config.toml
rope_base = 10000.0
tie_embeddings = true
warmup_steps = 200
schedule = "wsd"
Each number is 128 + 32 x the weight over its row's rms, rounded and kept within 0 to 255. Layers, rows and columns count from 0. Numbers have three digits each. The size before them is the row's rms in percent of the matrix's.

# layer 6 MLP down (transposed), 512x192, rms 0.125, rows 70-163, columns 144-191
094:138186171142071119091164084156156140089120126123096077151146148059130156098174153124106076141181127148106152106152133123084169146146089090113095
102:109181107150119171085196129124177164153109113152091120146140105106096133142163078131104093159116144103134109105154163139140124120157127134137143
101:105138152120116099134090147068120056121140141138150072184132096151181125122113081137171151135116191176132079141103147135119151178123079132153168
104:121134137121042109070178141088123182085204153111055115121137111065105147162166094148177078124172103139055144169052104110207160078147081088134150
103:098152150151096166122133141115092108140069093066121059158122096127147125129130132202139142117208094107168126141107097142160158141118152157122129
094:158123146104060096152141094075089134096151169093170134145092094098120114116150138078067185164132086181109118151138136159145096128114150127106060
100:180112201136096157085169125150122192095137157153082179152106050126111160067121112136151156098123104164175157135090112144119090072073160154118108
090:091153181112153180146111083117135069167117160131127083193152114054115153078157131138118140130193095154112168155058140127124119156101106078107136
100:122110084100131141114159107112100096062100115151060141134130134158152091135158171094165129120108146148101148103139135144103181109123109115106063
111:146111134093155089164123113159127063132231106185092090112163173135132151164150089167032135091083094152099162058145085167100156120128144142129202
100:162172148149078129113175128086143113162124127085088151088169199103120144105144119153118132191159159193138082093155150144109192075115084132114178
103:104113013093119146132113108087082146128067120128119106112176121152107094064194135172143119111167109111129131105141145086157090170150116167093100
102:186163077172120189086138072138157115194130114146116133138138121119121174136102177117082135195090152160166133128137102118173092176125176120176126
097:096105131094112117104203111133080188128160104164152172119123087067124165173125038121111109137146130119138164145078149107145114148115141134140117
095:092135042161126139117127149155149128117127184108137130177161077125161140120035038146140147121189149111166185104187135144124181114138107106118127
092:132128124168146125143112058068099133137163140185103117114091138137128141136157145122138174074100127140168108117132099107182143143102137096098078
099:124128116136106085125160127138177110091123139135143138128109108128108077103102207110133120124177147129194154127133193076081118128143143131150138
097:132185124127084117103074116068163122148140111116095135129126152097088149075139192113092079150122110143166095096137131119111142081140151152136117
084:088119135076103154179081122118140135186083110109128167134079125079196112214145168143149116101137059087125107109107090212106092129047150116104084
106:085094152175129176200154116146158103109158126130129112142116143126143111123182124123130100126118176180136163180075134178162138148175126121159160
109:117112106094146111168120167123119155098128157149113130135106161176088149096129162127132117070109118156139111145124150090116104096103118148146101
102:098142134111172138145121136154100085188139114131145198178178179112092172066144127077147125117074157166102147119094167134134083098156114170126165
111:150190140091104085139085080069134147148182130143205133138101116151151096095157140189183121143096114136136123094071151079074113149159101148140138
096:092093101156173106138097139135155109124079176118151073135151165102089120109104100128156125081107120143145105118108145115133172065087151097126155
099:132144103142137136123095139094091135079184082109187212152121143134143091150122165132130117124068161145119132180180094122143146066156177146115103
099:194145143129073105140148137098063174128113094102145101114108060149107164091125156087133162144118155163097101158128118156149127154137162150111171
088:158099110080114110104121115174136168103166160211101015165104165108098155138139149130077110066133233149105116174059087084133183091081137146111126
092:076164143120109196128186124171135107102220093086146123150090157132119113134177124114110119167121160077127165080154129166141102109115103102111182
104:106099097152056107175112131160115117084150119108130108165098193168092143138110123091184130104130132093112153107120148118134122104145161124157099
091:172171075121118147166092078138133123183154110087104173145129089137111143095116138131143114154112128074149180151086183150164076110174067114098118
102:107128136139147143112170155141139122146194119154127169148094096116164121186113199072112129187130109146158107156164090091152127185032084155136153
104:137136125167136083059148116080093092105151168136202140199120129187114151139090134144178170180161131120126121083096129157174159102135189143138088
100:183121165197103097184146093126123114128181103155105107112108060098125131125110174117082084133148145173098166145126104183134131155071188127191117
101:143198123152149163101112144190095132141088137178110103145132105160094093162106150154147133130080163140117203159150106087161139132126157152096099
091:089121129122169118085149116124101037109133132104125121118098149103112150130138103139123125086149055110156079142155150125147173156066125133118084
101:138154223093160106093068188130095132137151153177162139095116160116144135116169133118105141143132135078118156089134127163116169120111082174149131
091:139150140101133139070134107095038101109136075110079164140095103143136127138085134128156101075110101102088136125125114138096108121135075130120121
090:076147137099153186112124097112106145120132076074115138118095096156099080187085042097178107085142136078195127101127074157134183150126080144131111
098:129157132168156200139164137122137112059174158097069179147141146127116116104151134136108184132116133112149153079143141161138096106147079170132121
095:152135110160078121090141108089130142171158175118135137051096077169111110148113127127169154118174187116065180156071126115157137138181134094177129
099:160116154154158122115154089102117110100119090127092146145173157137122137131118104129127045098103098127146154193100160124153111080146169120147107
096:166130117128078084136156139100114212088097134044162122129065159130110170165165080107109086141212082175123125199123135094122131111122076173158069
098:131109041136125100144168104136096165124170147149100086127154120161189131176157096130141145102093115147074151148136104178118177110146141070151121
120:096093085143120104143140199148164091173147152088145157140078104071094141124104161127110160168079130137163103110127132159118166079089139166122120
097:125142135095183092158136175149103159107083100146080076091094109108151112095093159139120113122096108117165150121150167148158172102066125093058158
109:098153118126055173093062126172108169084149131104121068121114127119127185133166204160079146120084143106105117141153123098160072166133164144145106
097:167086125116099123153146174172086181154134167081041148173095138181146039126153114176186074158106128094109150127148152134100124173185164112123140
100:114119120151201153102158147210155089111144089094145176138131171113130160108167153133061141170053116045197116155112186087127162131119134183147133
093:235137111114086076088138099155105150045064129139074132148156108136121128146127141098131111210127111163143084115124101163138152215113068101138146
096:162131143117138135182125125118148163161137113142171085145182170144097118148102061133068161174101154193148131133129130091083157148123158112053149
109:035150128143107188123100158138111127196133115097103143164118089162114153179156097160138163175159155112094081130149157077122115074111142128148192
106:099143150156184165096071134127144161117090101077139141133047149116112136133170102131103115152125146154087132137159143106144070106146151115163153
097:144103155102148126160094173098129149129157151185108153219118118123095186185114107155126154180130152194133100102108111089080125105149172142162173
104:091073114129115075116155069122118174121116076146149172097113161123078134167132140133095147119165149133139194137184095202133152094119193096110136
097:100118172184184114144138105106119232105141131159133122119104111139169130134088152071119149157120139153130111120158116156121172140099079128124109
108:116085128174206109121182168174141106120130145131129080148154165154097121138080137168111156199146132174070101140117108133138104129137144144127150
100:054169142103061051123160121129167102123073169115108082125134146066131120166166170136163102141164152134101060122150138036137089129079155149111147
099:159103143096118084223142135152109096188145108136140129083141137138118165146136129138196131158138104087153113102160163104111115123101143190162093
108:145138138160115134132129175175061141117130107118110132117187146142140082143141144142090110117120056158136110221106100055098142088079137070084120
095:154126121150107133140125088098103149150114135117093112150176162104115101107163097143171057057165096148152150104172065075122187137132143118054147
091:156128112162128119114097104101150089198132129088110058135143136085107171158148123089119113136116139086167155127162162164175139131182179147134165
092:158122124136093138141134140121120077101161207088119138104079152105098167164149115161167076132123123104146117165121125122179160169122175095130093
100:105123063137105133089096154156149124124146116121127111154120113046099151107133115128100124086124149129128135114119185182112114130182101098085110
100:109036135125102133086115107195117138221089124143063074121174098193130133109141133150145116125143087139104145147187143098079148170161157078124134
110:100101120092133176107110125125112114119102096129133164159082085108176094162125134158126111125124127144160184156154085054124107107178115139109176
101:158158143152055102189085123168162109060092098079156111127126180166089108179116085102109095191142137141123125192129144177082114095146147096127142
097:116166206094188146114118100077103132130141128132067155127207161081148103115133179116144079095121119100119162095115122151134148156149162158177146
100:199146148123136159186109118124084126122169146112149129112173182117159125049137152120096148081158154199117163139183142120102116166100169128033167
092:119176130099142137129091177102140144099134134101167103124130160101189147111149097138103131112148149110134082108119090178113105107122114181092113
102:147143101127104099110114168138123116120153122154102106174115156098104164144128105190127106115162114103174140129113131110171038121128118187118135
097:136132109067196176081104124183136149150161123127105067192183096144121105138139118107073132153158090187121117150173114140080159146108160158131118
109:150151177084144118068160141140118085114138109103174139139136100103191125088147123098099108135108075160085062148140139123111078168114136155104113
111:126151170141114140159152097121110159069162079153119153201185122144126123174117130122080091249145122158086134147124092140116111157101132203149138
095:132142144137166156076087113188118150101137109165120102130096116187111169168111138063158152081105078139135138111155102136083201082197129072156126
100:089146125100068192176105128087066102080101159106098137151196152108137150113132119142075134117131176109156099148173118073147162147109058130100139
097:123080127133113162115115121132113122166094108162088060129127181105121094116184107127151137118088136039078100180114161107122062154092129041107115
090:096153143082112177125151119127139122046159126107132202186124157125153111115165126124105197133174178128118158105120124085180142121089113136108157
104:145085064134164100114139108123096122097090157122142140146079150093153110122106131072183085095143092164142147072153123104138136168123135159139132
100:133146168109132159156128167122136070127142116101140126134145088119045137138129075155047187147092166119129124135132173095112094133122105113117074
095:096074103162131214113147125169111174129105104107109151062091082124114166081153163118105112139111145078182141150164129078135136145106126113105159
094:119108130103162172168105103148145119152084126146119167111144103121113113084191159131087069104132074118075145127079138115106158141102187149090113
098:172191156142135128138104091145159116116108148126130119139138141201148122107097128157114119099125107185150163095145147113135110175164125117116175
098:148153107130099130105167079116166107154128122207072117100086145145143097114114098161137121131089179120114179077130095133077118142140121154110130
100:071142111175136151125114143127140117177222091110126173217061110094089145120121188124128159136143136133099124111116125136125147132098147143113201
097:108126140098113080115134170109124127109109175112094111118162126148124153129173060072145141133116163064162146093172155127123159130118125064116015
101:105205121140157100118139092125138153149110079138162086142091109132106116190170113136150085148108157162147115152147118104100154103145134151164108
105:179209187148161153112084155140157167091153152064130109177165156158162077142149176146089175153096114071145102098093097156129082097197161143111149
104:084112147112091131075126069112124109204148147095081092122129156166153115194153120173103082097103144110160110117118176062161137118096109179099154
096:083117161091059116143037132136187140089105115181124145195117200098099141121056142145145156070161134078123106128106100074170133173156172100065156
102:157099174139118116147115171170162172176141089062148118154182117153139145176131118160109106156135162172122107119110164083147107172129064123131102
097:094183126086099169145160118088146098085169094146114160118167103159148172161087155061162101084163184132147168118122078129166146145092184160105095
108:138118111106129140121175127176167117132083122114163135090141120161141136175086088120124123085147126133121188091156137155179041159124164132187138
106:147064116101149122156105117116116089125126124143138076149111115115159120132126124078101146091112165168124160114101137124177102136146118188158110
106:185122077095155105140133094137126117097143173131158115130163104092104087132144152188125083129114110107138110144146153113125147130112133128137187
# layer 6 MLP gate, 512x192, rms 0.132, rows 71-164, columns 144-191
095:136137198142131067170079074100084118074148120189149202111147145137154126106141115126128104090098136116175151137130150091154198126096170119169146
107:168120141162121088158152093210129105079131148190148141135101121130090142140074084102149021150189140110143173108128198155098159121107138134170073
099:150094105093102073127183082094126112117140102128114103103115169128147189121081184221132136100144166136167068173063132135101132117131105136143163
092:082130163161134118141127146153102111151128134104133091087127187159119122087184109121108086097144147169115180148121191069173169140150142064115153
092:131123140116145100163140134127131067091120120161165125072069084147109098143171145124140108081115158166123110157080134143157093053162086122102132
094:136140181146116091134195179097061136129171100122106115108159120073109136109130100094168108091122116120154149116114109159128153136073150147159119
102:139117112140154124163128137117156139106136105168121121168151094159201127079121135083079102112174099089083102133140144164079142153122136099131187
103:095163170182152109184143111105101136124110119066175082135140130176135106071068101112082135105192143131144168104151151116137135101121125086120142
106:149185123091130179151155136095098101146169119170146051107128121098077124182073080119110158138090109121101176110135092098105114101108118082141137
117:117153157124142110138089098106118148098138134135098056176136063181112093129171163107129150107111139159139168136087114129154093128108134116172135
094:143185136194175124154127100117092198137155083162098155120119125091184103103083149085127107097122143117133132153127128146154128119162082150128124
108:091136170119183087102062142066133142140100128139126108071111123158097114080144103092119126108069102093134132117093112145087222172153104105150091
106:118115108137116145114144111045067207132131104178136148160151143093119091093122142154067133095076168104096085207100181137148171116102129136162156
098:155214125115065100158200138118145093128157132152109119095146164157160100127127151125154119114107192136115167143154102171116102168154135113167097
087:160114129141100087111133130209151146148124155163091077092107111102092087100085145112092059138146103144107094137080130093079069130154157162103169
107:182178150133177167204138115145153118166157111132095103102132133115103126148180135200158145133130111118087130139107179228168133216111128139087144
095:123109124155079163089110177152108165100120082138127123167087136170138156170151187087160149087126064088160126134137116149147153107111059073086150
102:150113102150160135113083132085068122069201137210067147132146114099120107163134093072091056167136148108136066148121092145152091104160116173138110
093:155089133115140146138118122174169078147165119088148151206171089141148083117153153113066102099123192107143128146099165154091151132132123107137131
100:140087179114137138069144096189144124131136117138152092135169093183073083132119166144143148131120141101142149133082151051097188144097116146124097
103:151117116168128160107096076094101170132158092152121103112119054122109119123133194187099113116125175098079115123145152117085055127169134183139172
097:111154172122128201142140132120173091149177057087159167127158152128129152117198116075090136120137079086106185186159093120103121159134087102127117
105:151157159134142167073125152124099146169126134172093117164157142119136172142133146160112136101136191176054077166126179113167123094115159125137079
092:130158167081108141122137087081159122171152152121123106071109147123101172131079085107173084143160164140129104091120092161100127176175137080203175
091:149156113112116128166056174134097085125116156128151113114087166109129141133137133142112166120100126150104130120064121126104069139142160101117100
094:168072144123171100133113150149124197119129092148062099147121140185127155131143107165131087142085186122096062112156111162141202076149105147123162
112:174132104094132150169105120144119112131114161140157090100139143103081157124136150123140166107148169143098091138151136113049076177111164103147087
103:142124190146140128099109114080148161143182134125092087103146123157111121130101130120110093067112109076144111113163106107072153109112174110109143
101:113108093129129129161171141150093070156092171132121113217165130166118085111143191102130147079147118091157086118061168111128102163084147140123101
101:163092158151151162128099118143111155113106116149089101183117139128121091111120092152102132167114081108198087100127210143172167144177123132206132
105:116115091114171193141100089176098140107179085086136052113096129149189175108063118054144146076096135135168149160093124086121111109171097168106110
094:125089080102090090114098136040133138141107126136143129120148107116103121111115138128134074138151130107168078168145142132114169129087123133051156
094:176152153071065107100160049102130099113143072140106100108114115185129136101163130088059148117097095130151202104108104142133109121130133192174098
093:094105158126110148109146135046124101115133101179053057098177125136108156140166147168097072098127172134152183130040149126134170140144135175107161
107:106093134124164193127119149103173140105118123105113170147186080107210099124083170145136116120184142059084158160099141160113103118090101136080125
112:166127054132084121129095102090095102093130153119122129123158121111087125095167141146102066107144094159108202100136128112143086089155176159187130
094:159120111077138170097075093050115148146131134076102171092137106131087111080171039113137085072139074170121210113045120072074103121130068173141128
093:146116167116173180172124131108094096123137131136120141152153120176131183153120094118131079164143079082104107122140123081178097097193166139156079
094:152168116160107093099107141170146170115114135111075082097118085124069116140152085138141154159128151155095113133096101122120113153141117154079140
105:088099111141130183096066141095154160081124145132140118172099115173111189148151169109147181095136131127157142123140111135150109141113160050121097
083:154102157106180202175099068154140102150106184202109135146135114167121113116160146127163131091120094100101118184073170122121084134092146180144036
097:110084122116182166114084163126101102078168138138112141127144123120146105182119046137113068100122144103118059142159154170117081146137181129150074
090:094122118131135171099116084152160161194152187105137076091092151146122092089132141131087130132140122128090182168180184157170136125101087119147107
104:162131043116152085170146093116082126149149127077162142084159150171164138122175102086155143140105118119152097145086075117098119093171122114155079
099:167084141134093094136170116130116126141109169107126112113116109131105098159155119132089125128128145107126158124114170069180083127169121156148165
100:105110069095155153134107159085130091103153135175201149121142081125117138141070159170126114168143101121160126103081115133158083087145060134150148
099:099187136150136116100121105097092125135160125147149127169071104202097192082116082151093117161151181090106196123128108146081090148107154105137143
100:158099121145124172115101189106159123164161124113086109147104179188128059094164146048101104029087178123074158162115099085109138127118153170129125
092:183099078098134102129144159129160144131154153172161112094131099129106092133140092175108141131097119085180080129149177099095128072122161103124169
098:115117084149072109126145130111119182150082150131095146123116110158140174120187111130105098123077140168143074112103200103171128166114074162177161
094:147105045147184086167128137102087139120086150149161096106152124065105121148126107112069144113114152105120141143122104174151171171168116130155150
105:100120141107063159083090210069161092147136139086128155175062143129119105193114127078108094128149145122121129147093122075111114123121106147190121
093:156122125130152091091121122138114178158188109127163123150140133117105093121191102046116141123147114121135131152099093123146119130133207127102121
102:149118135101163149209162154184074129121145104125128152168152125137113143144064142094179156094182094156149165124114138136094190184101117138174116
108:100102115130192083121150156123108110203103094135175124103103125185081132175188162166138118133139146110098143033108152197116090129105126142124103
100:088132080145151148170153184171062125148112167103123202079103105126058103113092052105124096126150193123128128117154119101145135125146114181169119
106:084148103146143138169084140133177116171151177148121149151137042112048102163141198089105082124067085180118125103111134115124157141129103095106120
103:152166094037157109169081121139105096118073139169109147089101159106144092159094127070116157076163157072146126105136128134090093178070120175091141
097:162130124143091110142157180110128087092099166077131084110145150136136126162137169082113181098088129124092106081124138147107114128147146121127071
104:166082083158189101142159128112124114095205170066130084125144153153108145106112147060113127072120104145091143130169144146100095201131118099166183
095:134102158147084081140123124177113060119133085208144106162094164122144162087104170083135152146139186088127124168087083150119107127138198130133143
102:079110126150104162099186113169141139096184124127133115145106213149090139148096139127089129182096233137103101149117098099132122100139107091164149
102:106175130114130142162101090100138164184141099061116125126122175101195108128154170100101149119148177111133122149091129105191132165126105154180128
106:181133081071133109180110163085176143153074116186147110112158163159178112119164153107058182094141116099095164122173119100134088084144084116133129
100:100105138103140132105158144142127210099071135093161127103106109131174131138128148154071154076111137112085054097093122098141152156083099107154127
105:141115109152083125115097168097147109142217119191122111097163191107136124092130140129150050087203157058167137098134125166126160148157140141123151
100:193147112081046185144134119120146152165148094111101125138143121100062142152128135141175094048115181162085118111136069137197087161153111135087136
089:173121190172112076118128124172131111080105158122134136112086136126181082137114084108069135097109122137174110093170130181145116188141131163151172
099:192131075084137117112139147101164160091131139162160104117081168103091111101144089151113141076107167143137146047136155164155166115140071157155115
097:126167139194073095101136116117101133151082097112105033122147094175150097066132110101111106093078146167118125170107098111102129095026068069065177
109:090095110067144130146184136101146084144111133127119172093168167130117083143127101066148146092177079142081093168097160078120146109144113164089165
104:123100124094104146091124095196104104168124106087055104109160152102145101130126098085133173105134113210080176100029172167134135120152103146116113
095:124129087126091103102114084079186161117046136084113131167118160095089150105127121175118113174111151110103065115143085169148136065144128167066134
091:112110143098138150085116082141175125149143141175164129066161103171108079138125124176049076108092139121128131175116111121145133147069117082126162
104:147173107156155136093102127165116132123090131120172169142170168178131137164119146129109144103030186120149124123131098116111116157100094017106150
106:183092152102104110121106141132187136150088096158107044141082098133130104137158113129107177090137152112092168138072167084111099142138145129148130
111:125158174099138161153103124107142168134097128147150143102074130114176119065063116137074127119114105159062117152156142106095167161120105137077169
094:118129160132164141146131136146203158114120131110095211134168179073128065074146090130078111150158161165156087140138117105153079094175108135153092
097:189173120087108113103139074115102142109128157098111154138065133123135169085132071165132134143097131149153094104128161172142155093133114171198096
101:084110116150106138163144125093141081143147097066094139174125157173076090172157065130130098136146107164107083176134144096142113134134115112143120
097:106149120105127107149078192136137090157122117149170098154122112142088170103146119102136135112074080047104144127134140134151111142195135146141123
096:125159110162106156089124155109092131186141126096184140118156177141182155118145032187153157140075151185145077110115135133092120140117088143114153
095:113173091118169118112063091135138112122145091118182150177111149188150093079138162107190136172147163153093152140072123158164150187129112158057178
100:120182113031094092160165166134082163089122149139136134147082125170119140091132140087146179143060159117146118097117074080146134129131097098120161
092:120132124134138107170135159137117082127169151195163104158168121119127136095114106145082081184111112056141086101085133171146146097159067152116152
099:174131123155088138047138129142109187104209110107141162125126165139073139148161154115121094086112196120147149096133181139155159138204198120148145
102:094176173085115138115095171095122118142139156085177122142120104134105098105024170109200138136076052152132171131106136173169079139119150151159137
093:147116151092153120114153148152176186127192164146175135153144134124146125130167156124121143172114135133120094167118132135183123134177193106150078
091:100141116058129092105103112160181159129107129163142124160096130106147100089166068128106067125109118107125168113110150075164161125126202150168187
102:169105115114111107152137122109171148124132092149132162103192184131158112104118177102106059143113117207127111154086137093107150129112102072090033
110:180126146135118090137147100103126125072100074155195125104151076084096187125120166114155109122111104120179161140039057119101134156097133068134091
100:166100139143167128118094089125120158135208111134137197147168075124098191180096118088140155077161161131159074201104140106112127109125164125042107
104:193100134120136096138097125146166072146180151080142085067073099104071169121138098117175172086118151092075147128092122173159149122103153092100149
088:163078144112116088165140061154118041120119111130112131110118204142147114131054164084166089098106093127162141154117102088121148058138117096105149
# layer 6 MLP up, 512x192, rms 0.133, rows 71-164, columns 144-191
098:170086093097187080098128125111100092110139125167079079133143129101138091116170166097137158195132090152077146101169132108101134137121112115089176
102:121158170150125127097140156095128125080118136119178140094137183131187065125150123103149174171132158177125104117102137176090131177152165114160088
104:042175089111132165142132103071105093134112176108100041141105154141140121108132126147094108129159194134081212097103146122176221129140124121176107
095:160134114178109126131085124088142128157116189084103059120150133198152149068134130104130137091153185120115152147105178095143154167148137126127101
093:119095083160122070091069111169140162119192089080083125104157134206125107090163157089105081147131105126105098082169080117149165142107142121078090
095:157139167138147161142160122192106151094116149217119182113092158145116131138119151147212141108140110181166104157101118142104168172135131158122154
104:108159167105138109070152119154089126145133137086176143094061148076093104110117159137138096187094141119141166177136117108155105107158122154127093
100:162102166177140100102120075075121171145160189144137170143136142156166098095183128135107212098096116145146092154089102074127128147112107113084115
101:132204132115193151128138151140137146155138160083124080164168130163036120198164143100077094087141094162109137111147111100200114156070088117129144
110:112110069093146131121148166136114119067060130095116077146147184170136098141037142082091168124163183124121102065161150167124156103155128122135087
097:157079068131082174118137098152119141095110148186135151105068093185150103187090134163125107180157077148115124148091140092092158108113123163104122
107:144105103126099152186155108168116116158141117124160163114142114121140188164178115146162147143121165107123214120111086157163047091102121154110206
102:121102117088146170087176106089109132069123094187163144139107102090063133149110107100111123121111169134107150160155133102157143090138086106129126
097:114097106163115131093100115097161156104115115213087146112154097127153136148056117155106109086094203131113137103149138157143138130162157115074114
087:119211087143095155130139140130130123113112120119169190125132172144165135143157123137121132155178157117151156139143130160155131128086121080210097
098:130117048138139153119119118127106159126130120184153160100093116127098205167130134119118163158115138111147134158090087134127129150161115063122151
097:168166160173088145104140056169129109110139126147118115140145149145152132137162109081147165089167100143113136108128111066150065130108107139102151
096:156042131139130102126169105089053096085199178175080130152145098166118090188145097132098119154084102125079072078096119125167130137140108145136122
099:128131126183142103130136120111162107110136085096137109133140095108162144129120100120130207084159110125168178134126119081197103139143120161124105
111:140104142082079101199131132124173099167157161152118133107103131105107112183220139159105153162060086146104104164153144158155106133119102155094143
100:151159155145155058157137122124188098113151152148152188133086096170093150133100149114100103212109061159146116139146094144085122152110122172131109
101:127154151129140071105102077132171086197176110089181157156125180158101168187147152127133109113175130127079096123141102140106135128113152129084131
106:086138109114143090149098132139134093088151133054148175133164069194098061126106111150148113097078133134183174165132133130126149157199079112084158
090:177101116116117092114071170170097110103150084165088086155089154063119054076140127154118169120147074167142125111181076130136134067138097161152065
092:132071099109076104111125113124096133194172166110161139104103056112160067142117178085091069046122129163129151152197150152138081130116094184153089
099:132180114181102129135182091131126081141140109081143189089163144075172143130124147106107141174106091131127133103124202146176088154153148138156139
103:092112166191112164112135167089098155119190100126089151098109112133083071120163121190140098080114096192196125071156120164135121134112125181091107
104:116075101160035067149137173128094091102167144164141118107075155117138036131138146183133171114138153113110148164149144121167104105156112120143138
100:088140139128165092112132108114150181100094121090153124089136120136093178108121123123080087095124142101111142151132115088108110137149166120094155
099:142092118140114096100161115112130113121166145132117103141162124126060071122154128086106113167185139111136151119105154127157082162049131138157104
099:166080161133155150161084163141083146108163105191183152118162080094178121117122196095075084126107126105070191096129129090152152167115178167116082
107:091144111140127115100156116095145158131126149167138119109096127152121081121108120140132140151114099129093110104144117101066142166130147087148155
094:092132092089173120088119147207158113130128110155164128068124139114138158140129112140131082100154120129175160107160118164166060150118129106157102
088:149152134090137117058137061149166118162125107135126101140064144138092093128098154101118186139094070082103103110118124142136133145115152115052171
107:184081145109144169057118126122111179160105105117105144110133079134128135108108150075097122186190113075128153181061179117163124127092146089156111
108:167114086163086099121134082079117148094121160163127177157153104086163103116170141094126109082098124162102186097097129112090111092161189135188130
087:161085134094130180153147140161168122158160085104149135114139184114164180150124084131126135151110064132129192104114153081108132117128088153137127
097:123133091144100110097105119148129154136157120125120111156147120155126145152177127162164241056129160139147137107129118206086129117116095074131130
094:135154088117109106159189149095184136070111156086162122099139124063082119171147094160153197102167163138099097096130108070144077137145143133131151
096:174109108109113121149142143113198116141122225081067148165216079113132107128125120167127122130143107182122078107143136093151174170149082111172130
097:087120174137157148099125129131098116146179075171095151144111175131199073132128108139108123094056183107133125073143074165152063161086178101124187
090:111137144118136121171098152141121088094110122133155112169093081170139068127135085140171123103117103113108080163086199143108079149114152195151146
108:064145098119093180109121128160153126116128077111119174125124074076110118155074135122123138130127135182118165099111163127142098079066078137128141
103:196155172133122119084138109141101180119154171144096137128166126175132101168169087132121093109158155157127085088103177081130120125165108140119058
101:112154109227162143094064093125168171123124181140137132145103087147149100146109134147133119126159117121112081148082107161065103092106127146163107
101:071135149191177120129146189112079128158140144136166109133175096168188146097121154207090138110131116160122135135182171065091123054145087149141126
100:141136156098165147121152100174177119127116097125156078154149103117086152115067087132092121143123081117142098156100104118175100158131074158109110
095:138064121115121166154110133086169083140108164093094133165132184170113042136122096137118110036115139151104120158117052104097099113131166181126156
097:107119113192166143106136203117136143123107149100142128132090124115113137138124104181170143122158153060142108102101184131061179066099151133198201
102:110141120145171103071111161111158096104174124156116152176128195192157080081117108176124145148149146152116122123155100105106099083116173098154134
098:112131098170147168135041126124121161116144105114152124204081162124150155174085129164100133146099144139189129131182141081137147099151148121076137
098:164097157115113138064078134138081078153131160120153153090094105165174118177121153153108133180083147196136130136164146144154136134096160174081141
094:176148128105121157124159103154113100148116114186178128086107153092083174119094076136076164160162139131118166171156072193120170141143151084165110
101:091102137157125156117089092113104108119119087137081092121112106053102104124083098144105124134176184138139114186123094093091098089135082134152129
108:113116137117135079138153071157093124102133152119159076122043133116069127113187122155073126108099069140139083098108155100131152106183175137135171
093:172112063110158139125165154188111138163111158143079189102111131128104180119133145198100116123118135134118166085126163105165148096102090129136109
108:150126135173138130099183108132104149080109071145159139101174145155083096161103145169124111183145068150127080112132141115071081130148153148151097
107:090136178186143104169169158135091105093113124137173114144158131148117158121158119112177086113117106145099137138086122066163115120132150100157067
094:136148144169113150151124123125113193080087136083156103105090079140114129164135124054145173088132172052135082125117116118123112141080124132131128
094:074163195157085104153175138113154137134117113162161102155164071134130108140123072209203159179134117164100106106141172153097062034082056119109146
096:139116132120050120141110160122154137149151102182095098160149148153113148104082109097120141145116163096179110133115081168060158119151120214089152
102:134146114126166046082099088150121160144141117167185101138111110143172136142118147072148147166113084151118115122094145157095097174157201155142089
100:170095142139091134169155123106073094117172150130146111148164130134192127135151142148079133127147148072131187135073083132140102171163136136076146
113:161148089095099134138142082116118165178062129159135119106119124154121072102156118090080149105113152078089192140200133102149130136190063100096138
102:121127128076166112118193159126126162146087129169134102111163180130141150133171090096145079136150112061166120097155136120127114172141134085143099
099:162108131108112167087123120104076096118188118116139124150133152123155144121149149113135149058115046142148171170112180136163087100089124101151105
105:091175149137204149138073183118162163132097070130151161106124154127127177129121100054107143156182143186143156130155195136092079132067141122116142
095:146096146138199118074124118177106155111181128117165151202106131093122117150143113127121155111132153206098120169097149115134127090123071115128087
104:115156130204155147154115129153137099102119126153133083165154172125163149169168137077099141202107148135132165163105121177147078145192203134157151
100:148114091079126164129087124108194171116129120146098177193158101125135137178122169107156126139170117074108118099164142138188150156197096122120158
110:189174161144103123113103085161141139153165078089112067109128129111177157096121046120141077145150120113115091114145137135084085141138126130139129
104:171156154155170120124135047167105100146128079124102106118163149174132155192143044119092193110179145184089093113111135131089125135123096129122175
099:172185131107148093065102117105075211089135104149148124148157101110109164082122177126146128137137134158127186125159118196150151106139106110100090
092:089058092127086130092101081109172153126121157127133187118199129113138119100171124162109154112157133153155126148153076094113189145175085144071143
100:121168166101185122123131126139105147128185131128107143149185077142184136103124157085115137102158120114086165135087126147128071162172154110135096
102:149131132122097139131147103181123100084143105103139159117093133129109116072173113128094144121129102155167097129088060121182129067127120118161161
107:094095134144147139106118088179100116112133111080164172124196147118205146107139123143159136141096146130192142129115152111170094118127191153097147
096:114108192148104089123109091131129123196143103073072156076131088133107124133129125163089136145098095105128153130209133117174116118148142160081166
102:120147184098100183148143130214100102102149035174145077116191089094096096120100159147119159119103083096144146112137108094170116162076126178074179
100:153135123136090178135144116179164078107124133130168124164145113054193150083168082143132166156102082086133151153110162109129112110150073130093138
093:149141120155177085084098081152104089136163109069104126192126163088161115107141157209174069117123071195110131137174151130143153108107141126111125
102:124121141114106073121135126152151095110168130141092138136128073112092123108156152100107090142189138157113121127119144108144144125121137087105112
100:133124104167154120182120120150050112122133087058107116080105171143053166128130147107165141102135129153179122106116148133131117212141155160166096
109:154148110166098141164144128115142092139125135183121141137123151105097131073107117136126149107195060111074137151113087140123098099086130148097155
093:071152103133112080092138131134175170146135141109094139091103083116132125140117147017082132078162072109116109118132131123085222125119168137172110
102:144133096158184188158079108074147102128113150123119154193174165122151103096117055119135182111131067124147122182122163161135082116089077174103136
096:082157084095124127078118117078136158136114134108156131089120210140151145108135092222143141147105111083157106087167140139135113112123096179118117
088:078109158053154081113094162088150142127129185167136134165169177116128159147139167121060177071127095086121123119115100203128138101121137137120095
098:192136138168181126159186109120145184169114116076130090076138091141111103134158117079082158099165124101167061216099093123058103161143146118132135
093:146114100139145203134165121094170151098166136142128145132156115131100107150117099091106086099119187129122119107077127093086122127116161122060154
107:111115126116087083129132060066165066172143105149130184141130157147165129156118127176105147131084112117113101105124072129062130078110129048137118
105:164130127159095171148083128151114144131123155163122117095125154108176155133122134160176110101115112179143070126167132148100116093088103152144088
103:081077145161130153124154151161073131173096130118142070168166167132151137136100113134199137132121205141142150146106051112158145162107077137124081
094:109153150153102103170142143086121102118131088171110101096122124129165096101166135123096150067092126140120132121121145110089167157077111119119124